config.yaml
n_layer: 10
d_model: 128
n_head: 4
n_kv_head: 1
head_dim: 32
d_mlp: 512
vocab_size: 8192
activation: "gelu"
norm: "layernorm"
norm_place: "pre"
norm_eps: 1e-05
positions: "rope"
rope_base: 10000.0
rope_fraction: 1.0
qk_norm: false
attn_scale: 0.177
bias: "all"
tie_embeddings: true
parallel_block: true
init: "uniform"
init_std_qkv: 0.0413
init_std_o: 0.0
init_std_up: 0.0413
init_std_down: 0.0
optimizer: "soap_variant"
lr: 0.0074
beta1: 0.95
beta2: 0.95
weight_decay: 0.038
lr_head: 0.00863
warmup_steps: 200
schedule: "wsd"
decay_fraction: 0.569
decay_shape: "linear"
final_lr_fraction: 0.0
batch_tokens: 32768
seq_len: 1024
doc_mask: true
train_tokens: 133600000
steps: 4078
dataset: "wikipedia_en"
Each number is 500 + 40 x the weight over the matrix's rms, rounded and kept within 0 to 999. Layers, rows and columns count from 0. Numbers have three digits each.

# down: layer 3 MLP down (transposed), 512x128, rms 0.218, rows 176-222, columns 0-63
# up: layer 3 MLP up, 512x128, rms 0.24, rows 177-222, columns 0-63
down176:487568556483446507508444500506595518496532488425435491514489579466528498465530434554458520476528573514490533424524483585509448428543496491472479504536538496522458467454586531515546487524535495
up177:480471532528506486463550571472545531489460483464441538459459466443427480431485441556522529499467526465445546431530505588544525526482430514538552570495482555507484547501524452445522505502497502
down177:585478513453550543477479469516497518521493517484537438498362477467463545524525534492493480457590465500504558537524508503492483534531473485445605421516436479500413475464510492505480440509467519
up178:576510508501498531497475542410457497475545495426472481453485540464489523462438497488558523513486523474535474522462499429539431479542603532542497510439540494426599519504534495440503478442591500
down178:552507477458489511518398526515551505477486475505559511530518560538542482559495475503532500568500477545535583531555537511498509501381506541472578502532542489370488474461500449560514456498546532
up179:483493511513557469495536484426480549526520465484554439525514555501511506496527497517448465538530453510489480524562500405465474595529523394531362493510460514565515486370478578509548486451546552
down179:472481514510506491487487493519498512560530526533477547465586521452463537535473431483510528494494482489465518435537448573591536501507504542438512481537494528530521462515469504525562497477484521
up180:427541546543526502540570500488512538411512430527465526490504478563502460485521520507487554591523558457452504476462468514403520462495508527441500499516485535514502553455537523557453505628469585
down180:522497516473478497462469570476506445510469518499521494483502507465505531521442473503494468447484488502526491492487505466521505535490487502540443456528543468496557487523497486476440458438561465
up181:498576521444460462478535422477539510517464506524488505491460426500467527514543530534530494508465529547512498508475470519469476466547481505437477506505536508549503544458529479426515548500579482
down181:495524456465476446561505488481440470444513529516547485501576551528533507501478512465528437553509490501475509559494476458440571537481525546516470444463468561504557428576435518452553489469473486
up182:479498507526447480408500488428473500475498520522526513480485531511602449589517536502541432501506475469524485518504441550544413556540535408467476511457511484526517533467496515483520563505421463
down182:538487484427479514534484459490510510481526521474433493485566553521402519489501490516476536482484493501490470479537512487531555445463449608480510481496473443440493440496522491481477465525522451
up183:574549483432494483491524465512444513448463521509500461445513515441477514479455529492462574543512485552536434532464501523492498543538476522443429597523394536544445546469537533592521489528451502
down183:483526501497489450500557465527495516511490537541443467443498560550488434466498519567435541460567480483499560543519504530418468489461426479422508499491491450480518507567606526483588528503536515
up184:501608462526473491478469535536517482490469465495463496470513484522510545527545471507505536529601510540521419570552445554514427431510566520533456528524396556476481459548460528474513445539473448
down184:480604481510543448527548509602567522517461430436432518457474455439477498571533542544501479447514472446477485541473487563596474518528507471501517561572422412392430389506562492462473577484507480
up185:533503505517467483485458562534480440470486521478569550490522539491487504493524501437424495585510546434527544476469457500465465448510546498516449502532497538449450536499484462571506459523512475
down185:459422490540503479519507501465524519510512511503460564510473452489501490530506507531489451416483467399544452517510405491561503524449521435482518478555508485482574492475423523438478544549512464
up186:485456484533538555462520511574443510529468538501472450522448573477491516546506463458448442528468496522470521456519449555513484461504499455526477533577499483477456524499544444511513477538445436
down186:466450449520523481484494537422481551479523490525528499520537475476501489578514449539506499432566502603501506402506521460547572462507570476565506518508454468493430571532495520491435468555481470
up187:519513456513553572529494429474448534514527554501568464518560420490435511486476510516490567459415450500521495446467558559486419509467516557492527472428501502509473497520500503512534490498566551
down187:505552463469527490562484466427439480495544511422439550487555525448528504489556508488555474484507425436486436564522448491530468542526495428517502511469625571512497448387457475437468554538542599
up188:453552414542549486499490550589490495535489447456539445516537553395483583455544430571485516490497567441542538516505518492478521589527492487524406516484480493497490508406478564544505551484520580
down188:494412536467460506523470444457510481476468516514440475483486511459542525517451476504482513474501513521518493474491477496494533463449505532497499484524553478508471471535513464470535461505505511
up189:510540483536502502483481527548498433473470502508494462552504569478504520546544501486451509488523526554545569483492495445454437489591454527460506547506517550503525473531501476467484452521608499
down189:513504485545557492499479502611464518502546533579444480458513450559550468464497478417597491603407400461492510597483490449528546401545522532508475508509535511520445499399421478522508461482510451
up190:528474532484496487493505455499453396486488516453501458515510508516469556513516544473536568475592514498525528503547481520457508498506558378509478494480470534570503583486483553501564571555499480
down190:513518485515479482520489536522512561545515492520502542472498525492526447532507499529523452498417513463459462516499431517532492522569411586450490507486569490510496452466524492515485442463517526
up191:441533498426490530506522514457504508497527533532556485564432470433507495481455534579525513499480497521457498433489543587514509506452445500603547470432480463534459525562530507509507457490423534
down191:536445459533523485540461486412467582550545479578488482433573456422459446526569517543460572523554465487522522542437496444466502540527534501513470496531519518458548515534481519549545491526476459
up192:479561451532488474435518488549583552465475484483542517553423527483452472464462495556483527511513547510509496508514534501503463539541433513520497537514490500493538444459443487513526488480568451
down192:480422581515540485511505489545538519498537544485484482491524485477583514470485510548507563491443501491603481517475492509554552574454488492502465545485441538485421442517422459533535519518552480
up193:493544471589500569523510474511495499551484525454485473501532460528544469470500548527510519465481416546518509464495487547450453536529502511430463573432461455479490524563515507508495495491485501
down193:504461519549480519478530501466539497426520478510523525502481478489503528414584552460479428464478486504455467452518473558504457526531551566517466470525550549504466547548470458581509529496476460
up194:526541460452533515505501540509477557466462493492521496509486449417455514462478400499547515544468519519475415485500474505509487508551407465428471502573431538443480510519505459514509566538493488
down194:530491505541439493506495481487485564481468501524470496497487536502509501560508528524546534541425478480419505521503433528513582450486506464480532489497479474418523489550497469545454552437537513
up195:472527502535577520494549510538512471473504485494513538477538458561549443516465512585442454537456486510543594565583457391463510474495532446543504527485489544545466526507483468454524427526497511
down195:477534458424466536480459458483497508572499595507417491481455539519525470474539512447477548521527499469592453486517519568502510422448476568473538438493478511447502472475489511484527500504455464
up196:539568507492471529597499535499581498461531464514491489523556527443459488492536552503476599441546490560496523477556507594482432530569519518502403396561398451455444531516481504529412453510487462
down196:473505490470481469493518450507570417524502487433514517554529542440513511503507509458429507443552530524466552485477610575533531473489478483533500502483503424467438458509406543456474488515508494
up197:416412500529546517530565453484458505449443487489516477459429566487473473546515408382481484487517564571452520464455519549521481528493445470467463531553437514489496519456469550579468514539526445
down197:487556517472491504497471524578501414573530500477511478540535495526508447492485489508454495524502486486484477456510509473512529456588541517493475500491584485492518451546507498434463513501503566
up198:455458465507525475550532499496466501478465550519516570485517459490507544463490477536522587482412510433471512549465439455553498546511523469531520466492457529508513497507512526492470542515499459
down198:511467516509474498535551465495546458462494509570518528497539462564548570512494494540533434506489454437463549533542401528495484545475479574557515585491468569501536531533487434535554411566494523
up199:458541558481522501534474508567595457466492478542515533515574584524500528454534543423516439480488421519508506531522478539550517513455491428537542477520532548540474531470488476542498568513479613
down199:503527479498485400486466562478454543451471459475509492450461453533465434501598536471509545465516494517493492447476399540491475464507457593506521380551530482469549531451539546542457415495513557
up200:544463521539539542506436531484514530559476398450491461512460451468556526561433499519471460476546466498578502487478541503534503528507472534502555501464559494536609545512613537430488464503497546
down200:564448491521478498512576549528537514476569505524432469528573549510524534554556540452426475485538508463522504518602478529468412554502449507471568455469470566530482412528506453517467516456488529
up201:435518454450457505443539486498457469524421519511490493519489461472498513516565502395471445512494603459551472451519533510495419514511527459534456489604508569523529549439481475459510487509447523
down201:431449566454540440526500493499489540430536466530452454436528471599412559513533554446485527422460464533451454564409524523539513544493509463518483461495509547436501566453507472469471518489551524
up202:546491504465503551512487467516524553490515529562541507496536485464514556498483505544513550437504519469519447495441470593493426519536495561449474513504427502455455518488564504525483481519480489
down202:420535511443515485457533564468456467537482451464544519475564479534472450499558472497533487447516447503526520502498500404488531452465502508493482530487520463507535475573473471526561511461504475
up203:537475450468450519476470512532494562478520457526511519592431453518486534475538485486532475449521498501453437542514457484533504517538490506440498538492491506450472504512597454510505506442440563
down203:476483528493445577411458493560519440510476482470460497559453500475513458426517461488456558503515582463496444495485490499527504493450559532467412449467510470491488486489483447492521471505455489
up204:492562523573505520551491435524445489548535453495490471583517531538433550601456494542510523512501458469478517480479548509473509512477454511477462506387468430581518488554501473549526450531527514
down204:432528492513561494501460419602507414575468514505500433531450473534551577487452550471514569466524480514567452477491488512541445473482480521524519502448598571553435542521494452470500510601413473
up205:573548472461546489501459531568481457447558509455539534492557572478486514534508533439503500531516565533449467466500534563463534487523466499571501494485542503502519542515574521538480489527474478
down205:421510472493560465468488454444513531456446492435447508545530474433497495497529541520472567476501461507470481541488561445484510491489521457566537503465491502492446459509505450507503496533549520
up206:502559545495504507512530503484488455530506493478560550483454599513479483443545555579519492512382516472499446409516493462427495553492566549491503483522512513541567558475438532547491480479477447
down206:514431519512541473487512478483447481528478532515463601505514471505514489536523481467526444512501502507585480524470495493512500565549395455487499501498509506557508470506471490481575543516507517
up207:460475549491422562488556442475528470509501482497409500401499554482563464533494406486521495516474532509520534459442486503510441508483522507509476467517557534569503426411617502519448463556470525
down207:532432503490446482493423475500533591539504559475475522588503526471489526493479556567506488499492448459447477556536478514530557540547531529469541423556486520496555533491471546456508566519500520
up208:540495489489484500604521505484474460471425462518472474541567448515425483452462489554481549518475430546506403434516509513523508480521471589511509496470438565481504544549492458529497549512542496
down208:503611483480477555482580458567482465534460526426402443537508523504524475495545454429500424528501506471461511486462586549447571510541506605494578503533485479493550552587543504533476586502502444
up209:515451526506486541520476504546485452475537460495504508541517435530456482535456426515453558501460465493477517556451480530432511462529447454531530506529506588567516506417504520448505508495475567
down209:464494440405519495554497568428521505411399493426498514485407530517407548515461433459476539506483499439407512512504416541447484480424482490537499482484499509497524551528505465459436421481430487
up210:518452518470438590566575500493543530530510471399471585532443479523461490603500472447463565352558534478491453486517482504547455438501448530420553517488514440482534476467558421458543525474508505
down210:525554509489512425502498460574536503483492548591530517514549504497529539465461487523492519573457528513495517423542421495467564552536475534463523499554494535570490466460494513511504507452435474
up211:519506514581484553513454438541469518451518432488522520480413429481451509542591455533563476524550523455536502458465515467516538481526490588465584551535512453450560571458480527547529511477478512
down211:410523433443565530497566512531494463453490511525464530489504433632529494516492518443534513485462532517534442493548532448433555444497469503432600468437526500518462535519503534580476492530562491
up212:464505563502536470452586548474428553503500518501533468546545503488458444509532480542527479474521512527392555429540465502498479456518463524490498529549490516402585554482471516517510570486450503
down212:483583488459448487488544552435526518483459512498527466530439557414568497438491485541465537410479495519465454446457509461468482503548436534534435576507544508520634440548492504525485510492538429
up213:539488551452513508516519529519525386501489517516491524567479565556507571538504512511468447426568507496538513407514422454453481483543490462487477490473519546516481570466468519544437524477570481
down213:540530532492440500519469468538549567491511492496467437456528471470564517487430427488543462495470465513499483506491502498515491497486513545433540496543461494473439487480524475491505474463446518
up214:556491491505486462480545490442509489502470498449449498441437448496535504439491547493521466489519435434495512454518472481487475507491558534467496495462483478481537553465536493468450557579444489
down214:465576490439514540453506494489550489523531465450543537494526539551457563561436482487390474506524528504465508430477470528470487539478416535532471570484568490501533493535449500423435539563498561
up215:498469481488464430431459478512510537514422537560554539518492517566569465466586487465580522471502559506520488440593493487484452558487511441545457517531496508457533450546503510468525541524490527
down215:489565508516578487558530546536437468510463502514565547488491454460490416474479441528510494425486461490588453531502454494471497415474588509527545553539500471467535483490508506487503474477589440
up216:454508424423531478525502540541498532541509495497506432534582465492468443471487546427453500513496473576463437480555510520486511562539502478492512526493513484505541512507466514496526579524438543
down216:524525538552448457457448472524459473515543453522541504576437481511497511501584536476437533591584439589538487516434526552506431503529581515468501470473485432511514526515502521488542535551494473
up217:417493523408500507445520465425470509514445487427517458464509457498538444501462547522503513517456494525467490546432484560506491522550491403472473526536548449482531434480543495436576529496469535
down217:504502451498579550494495444552489508502495464467496571547449589533538465532502474484506554513506526561442524496504427611504476532507513524522579454544471462487522519437564516475468504551480478
up218:431617504527487540446486421516522458537566483477520493489462413509568535466560511542473556495484508480479516539504444543575512450539483522525428483506461556497517456479454512513507474471558421
down218:517443494438492489489466486459481511461454481466498480530456424461465563492453446542489480486461510534463460501473427431513570507438507480463475424590482468468540416444488465573484466470474439
up219:476502529446522493518540538487491454446519488498448531511426460490528533442477533520527521452533480476532480493532455431497499531583488493474523543433549523546524474471509504512565535551545506
down219:475481408451499534522486460561493483579435402569532451499417470501517446506452449535496529533490463561523481471422530533494538497480541477469459477479536461443508512460478498459487468447505551
up220:460515518510485567585542471529519487537497507414472555528479546471528430457528479551555488483531484530411517509492514409476573477477427521483591496438556418524539480474558549514532410542489516
down220:559588420507531476475527518466477472462520458551574532445488457458500571500502388551451570470466447400448509492423574540501465545457527460402487573498447520497475496508476560498550525550552501
up221:559447423516532516514495548574472466513493493490533517409514473516492501483562424443524379470516503498377515478471509536472533408515590466515505484596540463483457513467558526567511534529482553
down221:530460420442453487518452500425448477514501475548515481516541486501518548445464428502455484503451496530433417477492530431493486550474519524593530541538495485483492486489495482518442568479507523
up222:506464501488505460559560555534517490442517488467490525448448497481515462541509515497535489522559520516470503516483481442520545526420502498564394545428500463458508552432477548483413539563464482
down222:550472454467468517481455453511479489466520492487499552531506465554472526485586503505471530575541506491503516506461512581545555433524455550555510515521494489527450489576563533500597552461500548